From a checkpoint of a small transformer trained on Wikipedia: untied embeddings.
Each number is 50 + 10 x the weight over its row's rms, rounded and kept within 0 to 99. Layers, rows and columns count from 0. The size before them is the row's rms in percent of the matrix's.

# layer 3 attention key, 192x192, rms 0.132, rows 64-104, columns 0-47
108:64 56 45 43 43 51 49 74 46 57 58 36 44 51 41 73 49 58 38 38 56 62 58 55 41 65 57 47 61 59 30 35 59 60 53 60 31 40 68 46 30 56 49 28 42 44 56 51
101:43 43 48 50 43 53 49 43 55 38 37 50 68 59 48 50 60 47 49 46 41 59 57 47 41 46 51 54 56 64 50 70 53 44 37 44 44 36 34 45 61 45 56 44 68 55 50 45
096:31 47 49 46 53 55 40 56 67 52 50 56 44 30 48 57 57 43 61 34 40 54 89 49 50 33 63 64 43 47 40 53 67 49 47 58 47 57 36 49 58 63 66 53 46 43 51 36
110:53 48 50 61 57 47 59 38 53 33 43 61 48 38 46 67 61 62 57 33 49 44 41 51 64 42 51 64 29 51 46 53 51 32 62 48 56 67 42 57 48 62 49 57 37 49 21 34
112:43 64 54 65 52 52 54 41 52 58 52 50 55 44 35 59 43 53 44 71 49 39 55 39 41 53 43 37 44 46 64 68 61 56 45 32 52 49 34 49 56 39 58 45 50 50 50 49
104:62 41 48 53 46 54 60 37 32 39 41 51 22 43 67 59 49 63 57 49 64 40 53 59 34 59 46 54 56 51 61 42 52 42 61 40 53 57 42 47 44 74 38 55 63 58 59 40
107:51 53 67 43 52 34 51 63 43 62 51 41 45 40 49 32 57 42 55 52 45 51 45 50 41 58 47 58 61 58 65 38 36 57 60 46 54 50 49 44 66 50 58 59 27 60 21 52
107:46 80 52 46 52 48 44 42 59 49 45 46 40 37 37 58 63 60 58 52 37 36 56 54 46 24 62 54 51 57 38 55 65 57 25 39 46 36 55 37 45 50 43 60 67 52 44 42
105:62 56 46 37 47 59 76 38 48 57 57 53 58 43 43 37 60 60 53 53 55 50 27 60 36 57 51 59 62 58 49 58 49 48 42 41 47 39 46 38 48 61 54 61 40 52 56 43
109:24 66 48 46 56 51 40 30 58 68 33 49 45 61 55 47 54 47 65 50 38 56 42 57 35 44 43 40 64 31 59 50 38 64 36 50 69 56 53 39 52 56 55 45 40 44 22 43
105:46 37 52 55 48 45 48 52 49 62 50 30 39 46 56 57 43 71 37 52 36 63 22 53 61 57 58 43 45 47 57 55 61 53 61 46 51 64 52 37 52 38 50 38 54 43 37 65
100:54 49 45 37 53 48 55 60 62 65 67 49 33 52 69 51 45 57 64 65 73 45 50 61 40 49 56 42 63 64 53 33 62 35 34 68 33 49 51 66 51 49 55 42 68 48 41 49
101:69 56 42 43 53 36 57 33 54 48 53 62 47 66 65 39 57 39 43 57 44 65 46 57 62 41 54 51 41 56 36 56 28 39 41 51 44 55 48 46 45 51 58 48 54 52 46 41
101:54 44 47 46 58 42 41 69 28 48 61 54 54 60 43 63 58 51 43 55 48 49 48 31 52 29 64 54 69 50 56 52 75 72 39 54 43 66 55 36 43 42 42 56 45 49 58 39
107:43 46 62 51 35 34 48 50 78 39 47 49 36 84 51 60 56 58 55 52 31 48 54 49 27 49 55 42 56 43 47 34 59 66 50 39 55 48 51 47 51 59 47 59 44 35 49 61
107:51 41 37 44 39 40 51 62 62 37 56 53 30 45 41 48 50 51 60 75 36 58 45 29 46 42 55 35 60 77 60 41 38 44 44 44 45 51 49 56 52 61 61 64 64 60 72 53
104:42 51 49 68 47 43 48 47 57 51 63 65 33 50 49 54 62 56 47 64 56 45 53 48 42 51 60 56 66 25 44 49 40 59 32 27 38 59 52 75 50 62 38 63 53 43 52 40
105:45 39 35 57 52 34 38 62 46 63 50 38 54 38 39 43 45 60 39 60 39 66 37 40 46 43 42 64 56 41 76 38 48 53 56 45 55 41 45 51 41 56 49 44 36 48 45 41
096:35 51 49 58 72 49 60 48 58 61 38 56 45 62 65 34 50 58 47 76 47 46 60 55 37 43 51 47 43 60 57 52 48 41 63 57 63 41 53 61 46 40 51 61 43 34 33 40
095:59 50 49 55 50 45 67 50 55 23 41 29 37 43 48 56 51 44 59 56 51 53 46 50 45 61 59 53 53 74 43 53 45 57 52 41 53 36 52 63 65 44 49 42 51 52 35 44
093:65 56 54 52 48 56 60 55 31 56 38 36 29 46 60 59 56 67 36 44 41 41 36 58 44 24 45 44 33 59 43 53 52 49 58 59 45 59 47 48 62 43 37 53 31 40 56 47
104:53 37 49 52 55 46 41 52 50 61 42 46 64 55 43 50 64 54 58 49 53 40 47 65 74 47 37 58 33 55 35 69 48 45 58 43 46 50 38 41 46 56 61 60 45 60 74 57
112:65 49 53 50 48 47 64 41 31 33 57 47 57 62 57 55 40 49 44 53 33 29 51 59 32 49 43 50 47 50 67 47 47 51 66 49 61 59 34 55 64 38 57 64 52 68 45 57
106:44 70 37 49 55 70 52 47 47 61 54 42 50 51 66 55 61 47 44 62 57 56 50 64 30 49 46 52 41 42 50 41 47 46 39 51 50 59 31 51 41 62 54 37 39 64 60 52
104:36 55 50 53 48 48 55 40 55 49 39 51 49 43 54 38 50 60 42 46 56 54 66 49 47 43 25 62 47 47 47 55 59 56 44 56 58 40 38 55 62 56 48 46 59 52 43 47
109:54 52 56 55 41 45 49 48 46 65 55 58 60 72 53 50 63 54 46 63 39 59 45 53 32 45 70 44 48 59 71 31 55 68 52 38 59 34 34 45 45 34 33 36 38 49 41 36
103:46 30 56 53 46 47 71 42 45 42 48 50 52 47 52 50 56 52 48 51 51 51 33 40 72 63 58 56 59 40 48 39 85 76 71 37 76 28 59 49 52 50 70 40 46 51 55 52
097:42 41 44 53 35 53 60 53 50 42 55 53 57 65 42 50 35 39 53 52 45 38 63 38 49 28 52 48 47 42 55 51 42 32 32 49 35 43 47 75 49 33 46 49 33 53 44 49
108:51 47 51 47 55 49 63 39 29 55 54 43 55 57 43 56 61 54 39 48 53 46 34 64 29 60 55 40 41 46 39 44 54 49 61 60 45 51 65 37 48 56 44 37 38 40 61 38
110:31 57 55 39 55 41 34 68 48 57 48 48 36 79 54 59 70 49 51 47 65 39 40 54 49 59 54 60 75 38 43 47 62 60 57 47 44 45 53 48 27 54 71 51 49 40 51 60
108:52 62 65 37 41 21 60 56 64 52 59 65 62 52 44 37 54 64 29 51 65 47 53 39 42 46 39 59 66 50 52 55 35 46 45 58 33 51 50 58 61 46 50 51 43 53 32 47
108:58 55 66 51 52 32 46 46 44 52 47 55 46 31 63 51 46 44 52 63 53 32 54 61 57 57 61 50 57 52 56 54 34 66 60 62 44 35 52 39 43 39 47 40 58 54 48 53
090:47 69 53 70 49 62 41 50 47 50 51 54 49 61 44 52 25 65 50 57 56 52 38 47 58 54 57 35 54 39 60 48 47 46 24 52 49 60 55 52 46 66 51 55 54 47 57 55
094:45 49 63 41 38 46 38 48 48 43 50 56 43 58 65 60 51 43 38 51 53 34 68 37 70 35 47 56 65 38 47 65 31 37 57 49 54 51 47 51 55 46 62 44 65 44 65 52
097:34 41 62 48 60 65 54 57 53 56 55 35 52 63 59 53 46 43 67 54 50 50 56 54 46 66 50 62 55 40 40 68 49 46 46 54 56 73 39 67 43 37 58 51 36 45 41 48
094:29 56 55 68 59 36 62 56 47 48 53 50 55 50 38 39 36 47 34 56 61 52 54 37 52 43 51 60 45 40 52 54 35 47 54 68 42 63 62 59 26 42 57 62 50 33 35 42
103:48 52 55 38 52 47 44 44 47 54 52 68 40 45 34 65 41 43 47 39 58 46 52 53 67 46 37 68 57 45 37 46 56 49 59 41 46 61 51 49 48 40 43 59 53 62 37 70
094:68 54 42 48 42 56 48 57 63 43 46 51 52 38 41 40 35 46 71 58 46 50 45 34 43 47 49 46 34 60 59 57 46 50 51 52 70 63 54 70 37 39 41 45 53 48 69 40
094:68 63 42 39 41 48 54 42 63 45 43 43 53 47 67 61 23 49 62 50 35 64 18 48 36 61 57 53 49 36 58 56 45 53 47 34 45 55 52 54 53 73 52 52 56 53 55 46
093:47 55 34 51 54 45 35 44 65 54 55 62 62 33 54 42 31 55 47 64 52 43 42 41 46 54 44 56 54 47 48 47 55 61 49 61 47 66 39 55 63 48 56 50 48 25 57 62
094:59 54 39 56 59 61 42 42 43 38 55 30 42 44 43 48 51 57 49 67 53 35 58 54 54 43 56 58 52 44 68 46 51 48 60 33 53 54 54 58 42 45 39 57 61 42 37 53
# layer 3 attention query, 192x192, rms 0.142, rows 65-104, columns 0-47
116:61 46 46 38 59 63 44 52 54 42 66 53 70 38 58 57 66 46 51 43 50 58 53 47 50 55 57 50 47 32 41 56 38 43 60 45 46 52 47 48 41 43 43 55 48 48 33 46
092:52 47 51 52 53 42 58 51 45 50 45 49 67 45 50 32 63 47 49 67 57 60 54 66 65 47 31 41 42 48 61 55 48 54 30 43 52 45 45 45 47 52 58 58 42 45 51 72
107:70 56 64 50 39 37 42 51 23 55 52 38 66 52 42 45 68 44 53 57 56 49 62 36 36 47 47 39 35 57 50 53 51 55 59 53 52 32 50 48 72 38 37 47 52 49 75 48
105:46 31 46 53 58 63 38 46 31 50 34 43 51 62 65 55 48 58 41 55 37 55 44 55 58 41 57 54 57 53 65 51 55 46 46 39 64 52 50 45 43 68 54 53 55 48 45 69
100:41 51 51 50 32 59 48 55 44 62 65 64 62 77 54 54 53 50 56 43 44 44 55 54 64 33 43 40 43 63 36 44 50 56 45 65 51 52 57 54 52 48 51 50 38 50 62 40
107:45 55 27 46 52 56 56 36 46 30 63 61 66 44 71 47 49 63 34 51 73 47 53 41 45 53 44 61 36 59 53 60 50 37 43 57 36 72 40 50 46 61 46 46 38 58 44 49
103:64 39 43 55 29 41 35 63 31 59 51 55 50 60 39 34 52 45 35 58 59 58 49 39 50 59 50 49 40 62 64 46 47 50 42 49 39 47 39 47 48 48 56 60 53 44 44 42
094:40 46 48 36 31 58 69 33 43 48 47 45 53 46 47 34 40 57 59 50 27 46 43 38 46 48 45 27 41 51 47 46 42 50 56 49 43 47 52 41 64 38 51 55 41 46 50 52
105:47 66 47 52 46 40 52 65 36 32 51 34 31 55 53 54 47 51 43 32 50 41 35 55 41 65 54 65 73 46 39 42 65 47 55 57 39 54 54 47 48 50 55 40 49 51 41 60
100:37 69 34 43 42 68 50 59 50 68 60 61 48 56 46 60 47 39 59 45 59 56 50 41 53 40 45 56 60 33 43 50 37 62 57 66 50 39 34 53 27 63 42 34 41 49 52 32
097:47 67 29 33 62 73 59 44 51 50 46 59 68 54 41 46 57 66 44 51 41 55 47 50 38 48 46 60 65 49 42 60 56 45 30 47 45 29 46 50 36 56 60 43 60 54 40 54
098:43 47 28 49 41 62 40 53 46 43 51 71 46 32 42 55 58 41 41 66 53 37 46 47 25 73 44 45 35 48 56 53 43 55 55 43 53 64 68 61 39 44 39 51 71 38 42 51
095:51 60 47 46 52 51 51 51 49 39 44 48 54 48 49 46 63 38 57 39 72 66 32 46 67 71 31 54 30 62 56 46 35 51 63 32 33 43 66 45 47 42 51 50 50 44 51 53
096:39 53 47 38 60 50 33 53 60 49 51 47 56 34 50 40 32 39 59 38 57 61 57 67 65 47 62 60 57 61 62 46 50 53 37 52 49 54 52 48 47 35 51 55 43 56 58 56
107:43 61 48 46 54 32 51 49 64 48 44 51 66 39 51 55 50 32 59 48 49 58 64 54 54 63 50 33 51 50 27 47 47 54 39 50 54 70 52 38 48 44 37 45 45 51 44 42
108:58 55 45 63 57 47 48 72 70 49 49 52 51 50 65 41 44 48 57 58 57 32 53 57 50 37 30 41 62 57 69 58 47 53 51 49 55 54 55 43 45 52 55 33 66 36 44 68
101:54 48 58 58 57 44 44 34 46 72 44 57 58 44 50 54 35 65 55 40 70 43 56 45 67 73 44 56 44 54 36 44 41 53 51 65 52 46 48 50 58 44 41 28 26 48 41 54
097:64 41 46 50 41 55 61 52 48 54 54 41 36 68 47 50 58 43 58 54 63 35 69 54 51 65 55 51 56 47 44 40 33 31 47 53 48 55 38 32 47 65 42 27 58 69 58 55
092:60 46 44 40 34 60 64 55 31 51 38 50 55 34 52 51 55 42 57 50 43 60 30 52 57 64 57 45 33 57 45 58 42 38 61 45 36 45 58 28 38 42 63 49 64 71 65 49
094:41 51 45 51 68 47 67 36 43 44 56 39 73 55 32 58 54 61 51 39 49 48 54 46 35 69 32 60 26 52 46 53 74 46 56 53 49 52 33 42 39 58 40 37 40 33 61 58
103:46 48 66 55 54 46 51 31 38 46 53 65 62 39 47 55 66 48 48 55 52 51 46 32 48 59 56 59 45 40 65 49 47 34 60 49 52 53 49 52 55 32 30 48 45 66 59 34
106:44 40 55 61 63 65 68 53 31 28 38 32 48 40 54 46 56 49 37 57 69 60 61 57 54 53 49 49 55 54 48 47 46 58 35 43 45 37 69 51 50 54 45 46 34 30 47 32
096:54 45 52 45 37 35 21 54 50 43 54 45 54 60 40 60 51 76 61 49 55 59 51 48 47 48 51 44 42 55 53 54 42 49 48 73 54 56 64 55 53 49 40 41 50 41 40 45
095:62 50 61 51 48 50 52 54 60 51 55 54 41 51 46 38 47 43 48 37 52 45 39 41 48 45 64 48 25 55 62 51 40 55 47 56 49 62 43 48 55 72 65 61 49 47 67 73
111:53 59 45 59 49 42 46 47 60 48 47 44 44 64 64 57 27 47 56 57 50 30 42 50 56 45 62 48 56 48 59 61 56 42 40 49 55 60 43 59 45 60 56 41 52 52 45 52
098:54 48 45 37 69 49 24 58 50 49 53 60 49 48 60 47 39 42 51 40 50 41 33 40 43 62 54 54 49 62 53 50 48 50 47 43 46 45 49 46 58 57 40 61 45 77 34 54
105:65 66 54 43 51 47 51 40 36 65 33 59 36 24 57 60 55 62 50 63 58 43 65 55 47 50 47 60 60 59 43 35 29 51 36 26 42 48 52 42 49 47 30 26 45 46 51 41
103:54 41 55 58 61 66 42 58 27 53 37 44 54 54 44 73 57 39 47 46 55 43 34 46 52 69 61 50 44 46 61 57 42 50 63 62 52 35 47 46 54 52 51 56 46 54 34 38
103:74 33 50 58 58 56 49 61 49 48 51 39 65 47 54 51 41 45 55 54 56 39 57 52 59 47 55 54 65 49 52 64 48 47 41 62 58 67 50 41 62 49 54 57 29 50 70 62
098:38 53 51 58 46 58 33 51 44 58 53 45 69 40 59 48 51 44 53 57 39 38 40 55 50 58 62 40 50 46 48 57 52 44 58 52 47 53 38 54 42 55 51 58 58 60 34 55
102:40 61 59 54 52 50 70 46 43 46 55 54 53 49 53 42 67 73 48 56 55 46 57 48 32 57 50 51 44 73 44 58 51 44 51 45 39 66 60 54 49 59 48 61 42 49 71 31
099:52 55 43 34 47 64 63 57 50 56 40 45 64 51 60 52 63 70 57 51 29 44 59 53 52 65 45 44 61 46 34 61 63 39 56 52 33 39 43 63 52 41 43 43 69 41 59 52
090:56 47 32 60 61 47 54 52 58 48 48 32 61 56 49 28 63 46 49 49 49 52 32 45 44 50 29 45 46 58 65 55 53 67 35 26 55 46 56 53 48 60 28 45 64 53 54 44
095:28 48 48 41 59 35 66 42 20 47 60 79 27 54 43 52 55 35 49 45 61 63 54 48 64 45 46 45 55 48 51 42 39 64 67 36 53 53 61 40 52 51 47 55 55 51 45 42
092:60 63 46 36 33 63 58 56 72 56 40 65 32 60 56 46 62 67 46 49 33 51 43 49 67 35 49 42 43 55 55 44 68 54 45 62 50 53 52 67 50 62 56 47 71 67 47 17
100:53 41 51 65 66 59 49 45 54 44 58 29 45 62 34 53 59 39 36 43 48 64 53 47 55 57 53 47 55 61 44 67 46 43 41 42 67 49 56 43 45 47 52 70 38 54 53 44
095:47 40 65 53 39 34 53 53 42 43 64 37 59 44 60 45 50 65 41 50 50 40 40 58 45 56 49 49 55 54 43 55 60 43 48 45 45 41 34 62 55 48 54 67 48 55 51 62
094:53 44 47 54 61 42 42 41 47 48 64 49 51 39 34 48 45 38 39 64 55 37 79 46 52 40 28 44 55 49 51 61 55 48 37 76 34 50 64 40 55 33 47 44 45 48 36 74
086:62 52 77 45 59 49 65 46 42 59 38 39 44 61 35 47 55 32 77 50 42 55 48 63 53 41 71 51 50 56 58 44 42 34 36 43 29 60 53 57 39 63 33 63 34 43 63 46
097:54 47 60 35 48 55 53 43 42 65 41 69 49 62 73 61 52 52 45 48 50 33 50 39 46 33 42 46 68 43 36 54 54 48 47 46 42 46 46 54 42 55 62 45 48 61 58 54
# layer 3 attention value, 192x192, rms 0.123, rows 64-95, columns 0-47
100:56 72 40 48 57 52 55 53 43 60 43 40 51 63 50 61 42 56 46 51 41 51 62 38 48 49 49 46 59 48 40 64 52 46 43 47 55 53 64 51 61 46 34 42 45 66 59 45
097:49 48 51 44 49 34 55 55 43 62 51 49 52 52 41 60 46 61 54 42 47 46 50 58 41 40 55 47 65 47 57 53 73 53 38 49 59 46 52 44 71 46 51 31 56 34 24 56
094:57 47 51 49 49 54 62 52 42 58 50 47 48 63 58 43 38 41 61 43 63 40 24 50 70 63 43 43 51 39 41 59 44 38 44 32 43 45 44 64 67 65 48 57 35 45 53 43
102:51 47 35 42 66 48 51 70 46 43 49 51 51 42 67 47 57 42 50 62 53 44 38 81 45 49 55 25 50 62 56 40 46 52 42 51 63 44 42 31 58 52 41 48 47 42 69 43
100:63 50 63 52 41 58 35 47 69 57 37 51 58 61 40 47 50 50 60 61 31 57 63 50 36 42 57 52 45 52 41 47 66 50 46 67 22 41 40 54 48 53 47 51 42 52 54 53
099:51 51 55 47 49 54 39 37 63 54 58 45 34 55 36 58 41 68 74 45 20 51 57 55 65 53 70 49 53 55 56 66 50 50 51 50 65 44 56 31 73 40 45 36 32 40 49 38
099:48 70 56 48 34 60 37 33 41 49 43 59 46 57 59 41 48 44 24 56 50 51 61 46 55 42 47 44 40 35 46 34 39 41 56 58 48 61 47 50 43 57 61 58 59 55 44 50
094:43 74 48 51 41 51 43 53 36 62 39 35 39 50 56 61 52 34 35 52 57 53 49 51 42 43 47 46 39 56 58 40 31 38 58 46 41 49 34 40 41 21 45 53 49 73 44 78
090:74 55 70 55 40 64 63 60 69 52 53 72 57 41 48 68 63 39 64 40 51 37 53 52 51 45 44 58 66 52 31 55 47 48 53 33 43 41 42 35 50 63 43 56 35 66 58 52
090:46 48 55 80 40 43 59 52 49 36 53 47 38 47 56 56 48 38 38 46 44 57 55 51 58 63 43 38 60 43 67 65 46 55 46 56 40 52 51 42 60 47 54 52 54 49 44 43
091:66 50 50 41 42 32 44 45 63 66 45 60 59 53 42 27 42 51 48 51 35 56 40 49 54 66 54 42 48 59 47 59 59 51 43 54 57 60 45 58 60 69 38 56 41 71 33 48
101:62 42 39 61 48 58 48 69 35 54 42 54 44 50 57 49 31 39 68 50 72 51 51 59 66 41 55 62 35 49 67 43 40 52 30 62 49 39 50 37 55 54 48 66 41 60 50 43
098:41 34 63 65 57 79 60 51 51 56 66 41 48 42 39 48 45 54 44 57 56 51 39 66 37 53 65 69 45 57 47 46 53 49 56 43 66 63 37 56 48 44 59 55 48 55 45 40
099:50 74 51 51 58 48 37 53 50 58 50 54 50 54 34 41 33 55 39 45 53 63 52 61 53 49 56 64 62 63 62 35 51 66 54 47 32 40 53 62 47 66 35 42 50 34 32 55
101:28 76 34 43 51 50 48 53 51 57 54 55 51 56 52 53 68 46 49 45 56 48 27 51 52 62 48 55 35 31 51 50 62 46 63 45 63 49 51 33 42 46 63 43 52 40 51 66
092:61 46 67 36 73 34 49 43 27 55 48 31 48 54 52 73 47 60 54 61 54 41 47 52 54 67 55 39 64 40 50 42 49 60 42 66 46 33 34 56 52 49 69 56 56 42 44 63
093:44 48 48 54 51 57 63 31 56 59 59 48 47 55 62 74 53 47 36 49 41 29 57 54 39 50 52 43 65 46 53 40 57 47 44 49 67 44 61 58 46 67 59 67 37 54 49 40
098:55 71 56 40 52 61 50 44 55 48 52 40 46 50 62 27 35 52 34 32 44 38 52 51 53 60 43 66 57 42 46 55 37 59 47 38 45 34 57 45 49 39 56 85 48 59 30 32
093:45 48 52 61 50 41 69 35 56 46 58 51 52 54 34 47 58 52 58 63 50 56 59 49 54 47 58 59 33 50 57 41 70 53 47 32 53 74 39 45 62 44 47 67 41 36 57 27
093:41 53 48 60 44 48 48 55 33 54 49 50 61 55 54 46 51 61 52 65 55 50 45 50 33 42 51 44 66 46 46 41 38 50 45 50 48 38 40 74 50 42 32 51 45 37 44 45
101:45 63 48 42 48 40 47 49 42 52 53 20 57 51 38 48 56 43 56 41 31 69 53 40 41 71 44 45 62 51 48 53 50 57 31 55 49 44 41 36 50 53 67 59 50 62 71 35
102:37 50 58 56 54 54 71 60 64 47 40 39 62 48 49 58 55 49 41 50 37 52 36 33 65 53 46 66 35 52 47 62 56 59 55 31 51 38 50 48 53 58 51 50 65 54 52 48
093:50 43 33 55 49 60 75 46 39 58 28 32 54 66 42 58 36 37 40 48 47 65 71 52 49 30 36 62 63 46 41 57 42 36 19 61 64 40 38 53 53 40 65 53 73 46 28 48
103:50 58 43 49 63 59 44 37 49 43 47 51 37 45 61 31 55 47 50 56 50 48 39 47 53 53 73 50 47 51 31 55 55 40 54 48 56 68 66 47 47 44 44 42 56 52 50 48
101:46 46 55 37 44 53 38 54 48 42 57 42 63 38 49 44 38 32 30 44 44 51 60 64 71 46 53 47 49 53 49 43 45 51 37 32 48 48 56 53 68 54 57 45 24 52 49 44
095:57 47 52 59 52 65 45 36 55 46 32 50 59 56 66 65 53 53 58 55 74 50 63 48 59 45 43 30 31 44 60 55 63 58 47 42 68 67 32 45 60 61 31 43 58 49 41 54
103:44 59 50 52 54 68 40 53 50 56 50 46 34 57 46 27 65 68 58 58 47 34 46 45 43 29 35 65 49 67 46 61 41 45 44 59 54 25 34 74 51 64 57 61 61 40 33 57
099:44 32 40 61 45 51 47 73 65 50 46 53 41 31 44 48 42 61 48 62 46 60 45 55 35 51 47 47 77 70 42 57 44 21 35 60 47 49 64 54 44 54 49 49 49 44 55 53
090:47 73 58 61 49 36 64 41 52 53 46 56 36 54 56 47 48 59 68 44 59 48 62 52 57 66 51 45 43 32 49 56 21 37 52 51 56 62 57 61 62 46 53 44 42 60 37 53
095:57 49 53 44 47 60 55 43 47 52 49 53 36 51 49 47 51 33 55 54 45 42 50 62 68 63 42 52 65 48 63 51 63 38 62 64 41 60 59 58 50 50 63 63 54 64 53 42
091:48 47 52 42 64 54 46 56 54 59 37 40 64 67 64 56 74 50 44 53 47 60 46 39 43 71 51 45 44 47 53 66 58 37 52 55 49 39 46 38 76 63 58 36 49 54 38 65
095:42 56 46 58 71 48 35 54 70 51 38 52 57 48 45 39 44 32 48 48 61 57 38 33 54 53 47 47 53 57 48 44 31 40 56 51 43 42 42 49 50 45 42 47 69 74 51 47
# layer 3 attention output (transposed), 192x192, rms 0.109, rows 64-95, columns 0-47
092:25 58 64 53 39 36 53 63 53 54 71 44 53 43 38 66 50 42 53 45 62 54 50 41 50 42 66 43 39 58 53 57 54 51 66 58 55 34 36 35 61 43 55 49 44 49 58 46
091:56 37 58 51 63 52 50 54 48 41 57 44 54 48 60 59 65 38 24 45 47 40 52 48 54 56 46 54 50 66 39 43 39 49 55 47 64 54 47 52 31 47 37 46 48 48 67 29
085:40 56 48 66 53 40 37 61 68 36 49 45 54 48 54 57 43 63 49 30 54 66 29 68 46 38 60 37 58 57 44 52 60 58 52 58 40 62 52 31 43 36 36 49 57 38 46 52
095:63 45 67 59 48 71 42 54 57 46 37 41 45 60 58 61 52 51 60 45 51 39 36 42 68 45 62 56 61 59 45 57 50 42 65 43 42 55 46 45 34 56 57 70 66 66 28 48
089:38 50 35 43 40 56 54 70 41 46 48 54 49 44 41 61 58 39 45 50 59 61 51 51 46 24 53 37 37 70 58 53 37 49 50 64 53 47 58 47 38 37 50 46 65 53 61 52
096:42 54 52 48 52 54 35 52 27 40 49 46 50 50 66 56 66 53 48 61 58 46 42 53 39 63 60 46 50 42 53 57 66 68 74 47 46 65 54 27 48 42 61 51 57 51 48 56
101:54 56 52 38 53 47 64 55 44 36 46 58 48 27 33 47 47 49 62 42 49 19 42 51 52 53 48 58 56 51 56 64 67 36 44 64 48 36 54 52 48 58 36 50 52 58 61 40
087:34 57 53 33 58 50 63 51 48 49 63 55 57 49 48 39 65 44 69 45 51 44 55 50 62 44 56 59 66 36 60 50 60 43 41 46 46 33 47 40 59 57 53 41 51 47 68 47
093:62 44 42 48 56 49 51 51 54 38 64 53 52 59 47 55 42 47 36 67 55 45 53 45 48 56 62 51 37 70 66 40 56 70 58 60 40 44 61 70 47 66 46 57 46 67 39 43
088:36 51 57 62 68 41 53 44 56 52 44 54 58 65 42 41 75 43 42 40 66 38 63 46 36 62 41 62 31 62 35 55 58 74 46 47 53 57 40 47 59 51 57 73 56 52 39 55
086:51 42 57 61 24 52 39 44 49 58 59 56 49 76 42 59 51 43 66 48 24 59 51 52 46 34 44 48 75 47 58 53 68 61 41 55 52 57 50 59 45 44 64 53 40 51 47 49
093:37 61 68 52 49 49 62 70 65 53 58 47 53 58 45 50 45 54 51 55 37 62 24 46 54 50 49 39 70 44 56 58 62 53 65 52 52 38 57 44 58 46 64 48 48 48 57 53
100:39 52 41 36 53 39 48 67 47 50 45 62 44 59 49 53 23 39 54 65 50 38 44 39 63 40 51 33 66 40 64 42 45 70 45 51 56 55 52 42 37 56 53 44 39 40 49 49
098:48 39 48 51 42 41 56 34 49 48 52 46 47 51 49 70 43 49 59 48 57 31 50 43 58 61 43 48 46 49 46 51 45 56 69 38 36 73 56 51 34 47 51 48 44 60 50 53
087:78 51 49 46 44 39 47 63 44 55 50 68 32 43 74 50 49 45 59 60 51 46 39 33 52 43 53 60 72 43 51 53 62 54 42 62 32 48 48 62 48 42 58 46 52 50 39 46
090:48 52 70 44 40 43 38 47 41 37 34 50 56 38 65 39 47 60 52 35 51 59 40 55 47 59 39 55 31 53 55 56 34 57 50 44 59 64 42 39 44 51 37 50 55 63 48 46
086:41 44 48 47 43 70 61 52 47 54 33 67 48 50 46 41 47 48 58 49 22 65 45 56 67 38 55 47 34 49 47 77 53 57 49 62 55 46 34 50 70 58 52 47 37 54 40 60
089:52 53 33 54 32 61 51 68 55 68 52 71 50 56 27 47 53 40 43 28 31 48 48 49 65 65 33 48 42 50 46 57 68 39 43 50 46 53 53 56 52 53 65 33 44 67 40 43
093:38 27 57 47 64 66 65 38 49 46 36 37 49 54 41 48 47 62 58 52 61 59 59 54 57 51 53 61 68 60 38 62 34 48 51 49 26 46 57 51 48 51 50 50 32 56 56 60
088:29 56 52 67 61 55 51 50 57 51 44 66 54 51 55 45 48 40 52 57 48 44 62 46 55 25 48 45 48 59 48 69 67 47 53 53 57 69 56 38 36 40 60 57 48 35 66 35
093:41 59 67 45 59 67 41 75 67 47 49 52 69 47 53 49 44 27 52 57 51 54 47 42 52 42 39 51 40 52 49 60 43 44 38 37 55 66 40 70 59 50 51 58 69 67 38 44
097:54 62 47 37 41 34 50 63 45 56 43 53 50 62 37 47 58 46 37 61 61 46 56 46 60 57 37 36 48 57 57 55 45 43 43 43 35 55 44 49 41 36 53 62 49 44 70 48
097:69 61 54 50 51 43 36 58 53 52 59 56 68 29 46 51 43 54 52 64 54 37 58 38 51 61 51 64 56 60 41 52 46 44 42 51 45 60 54 41 48 54 44 49 32 52 76 53
104:59 60 46 62 52 52 71 29 44 63 56 47 42 49 57 49 61 59 62 46 26 56 51 69 37 57 56 52 56 52 30 61 53 49 54 53 54 46 50 49 57 45 53 40 46 57 44 35
095:66 38 60 67 58 52 29 58 53 60 31 49 44 66 43 49 58 49 59 38 39 64 43 38 56 31 46 58 48 67 50 69 43 46 57 62 52 43 57 56 28 65 40 66 40 43 40 70
092:50 56 52 45 54 56 40 51 31 46 47 46 52 70 38 37 48 51 53 67 45 48 45 61 31 60 50 54 35 61 39 40 53 67 61 45 48 47 59 34 66 44 62 55 39 44 74 37
103:28 65 54 56 60 39 48 51 50 65 44 57 69 46 51 55 46 35 56 57 42 38 49 44 56 54 64 46 58 66 63 47 48 49 60 44 57 65 52 43 42 54 46 36 37 42 62 57
088:57 54 41 48 42 65 50 66 35 47 47 65 43 70 68 52 47 44 61 62 68 58 41 46 46 51 57 44 42 30 46 53 54 46 46 41 44 61 48 58 44 52 47 61 41 45 62 44
083:51 64 41 58 51 34 33 45 54 58 57 44 61 37 44 58 48 35 46 28 48 51 55 57 41 48 46 51 39 57 58 20 63 65 59 41 30 55 39 37 43 54 64 49 60 35 56 54
093:43 35 37 62 53 53 52 43 56 48 58 56 43 39 54 50 61 65 55 59 65 56 51 59 24 59 72 40 43 71 43 34 62 56 38 33 66 33 62 51 55 50 37 46 46 46 42 67
086:48 41 70 56 42 45 31 56 46 51 53 57 38 31 44 50 50 50 59 49 51 43 54 40 60 39 58 53 49 46 48 56 48 51 47 69 66 52 50 52 42 40 45 40 52 41 57 47
092:47 42 55 53 47 66 44 59 48 42 38 49 52 37 52 55 71 42 58 40 45 57 32 42 73 51 44 53 52 40 55 47 53 53 64 39 46 63 45 70 42 57 50 44 53 52 66 50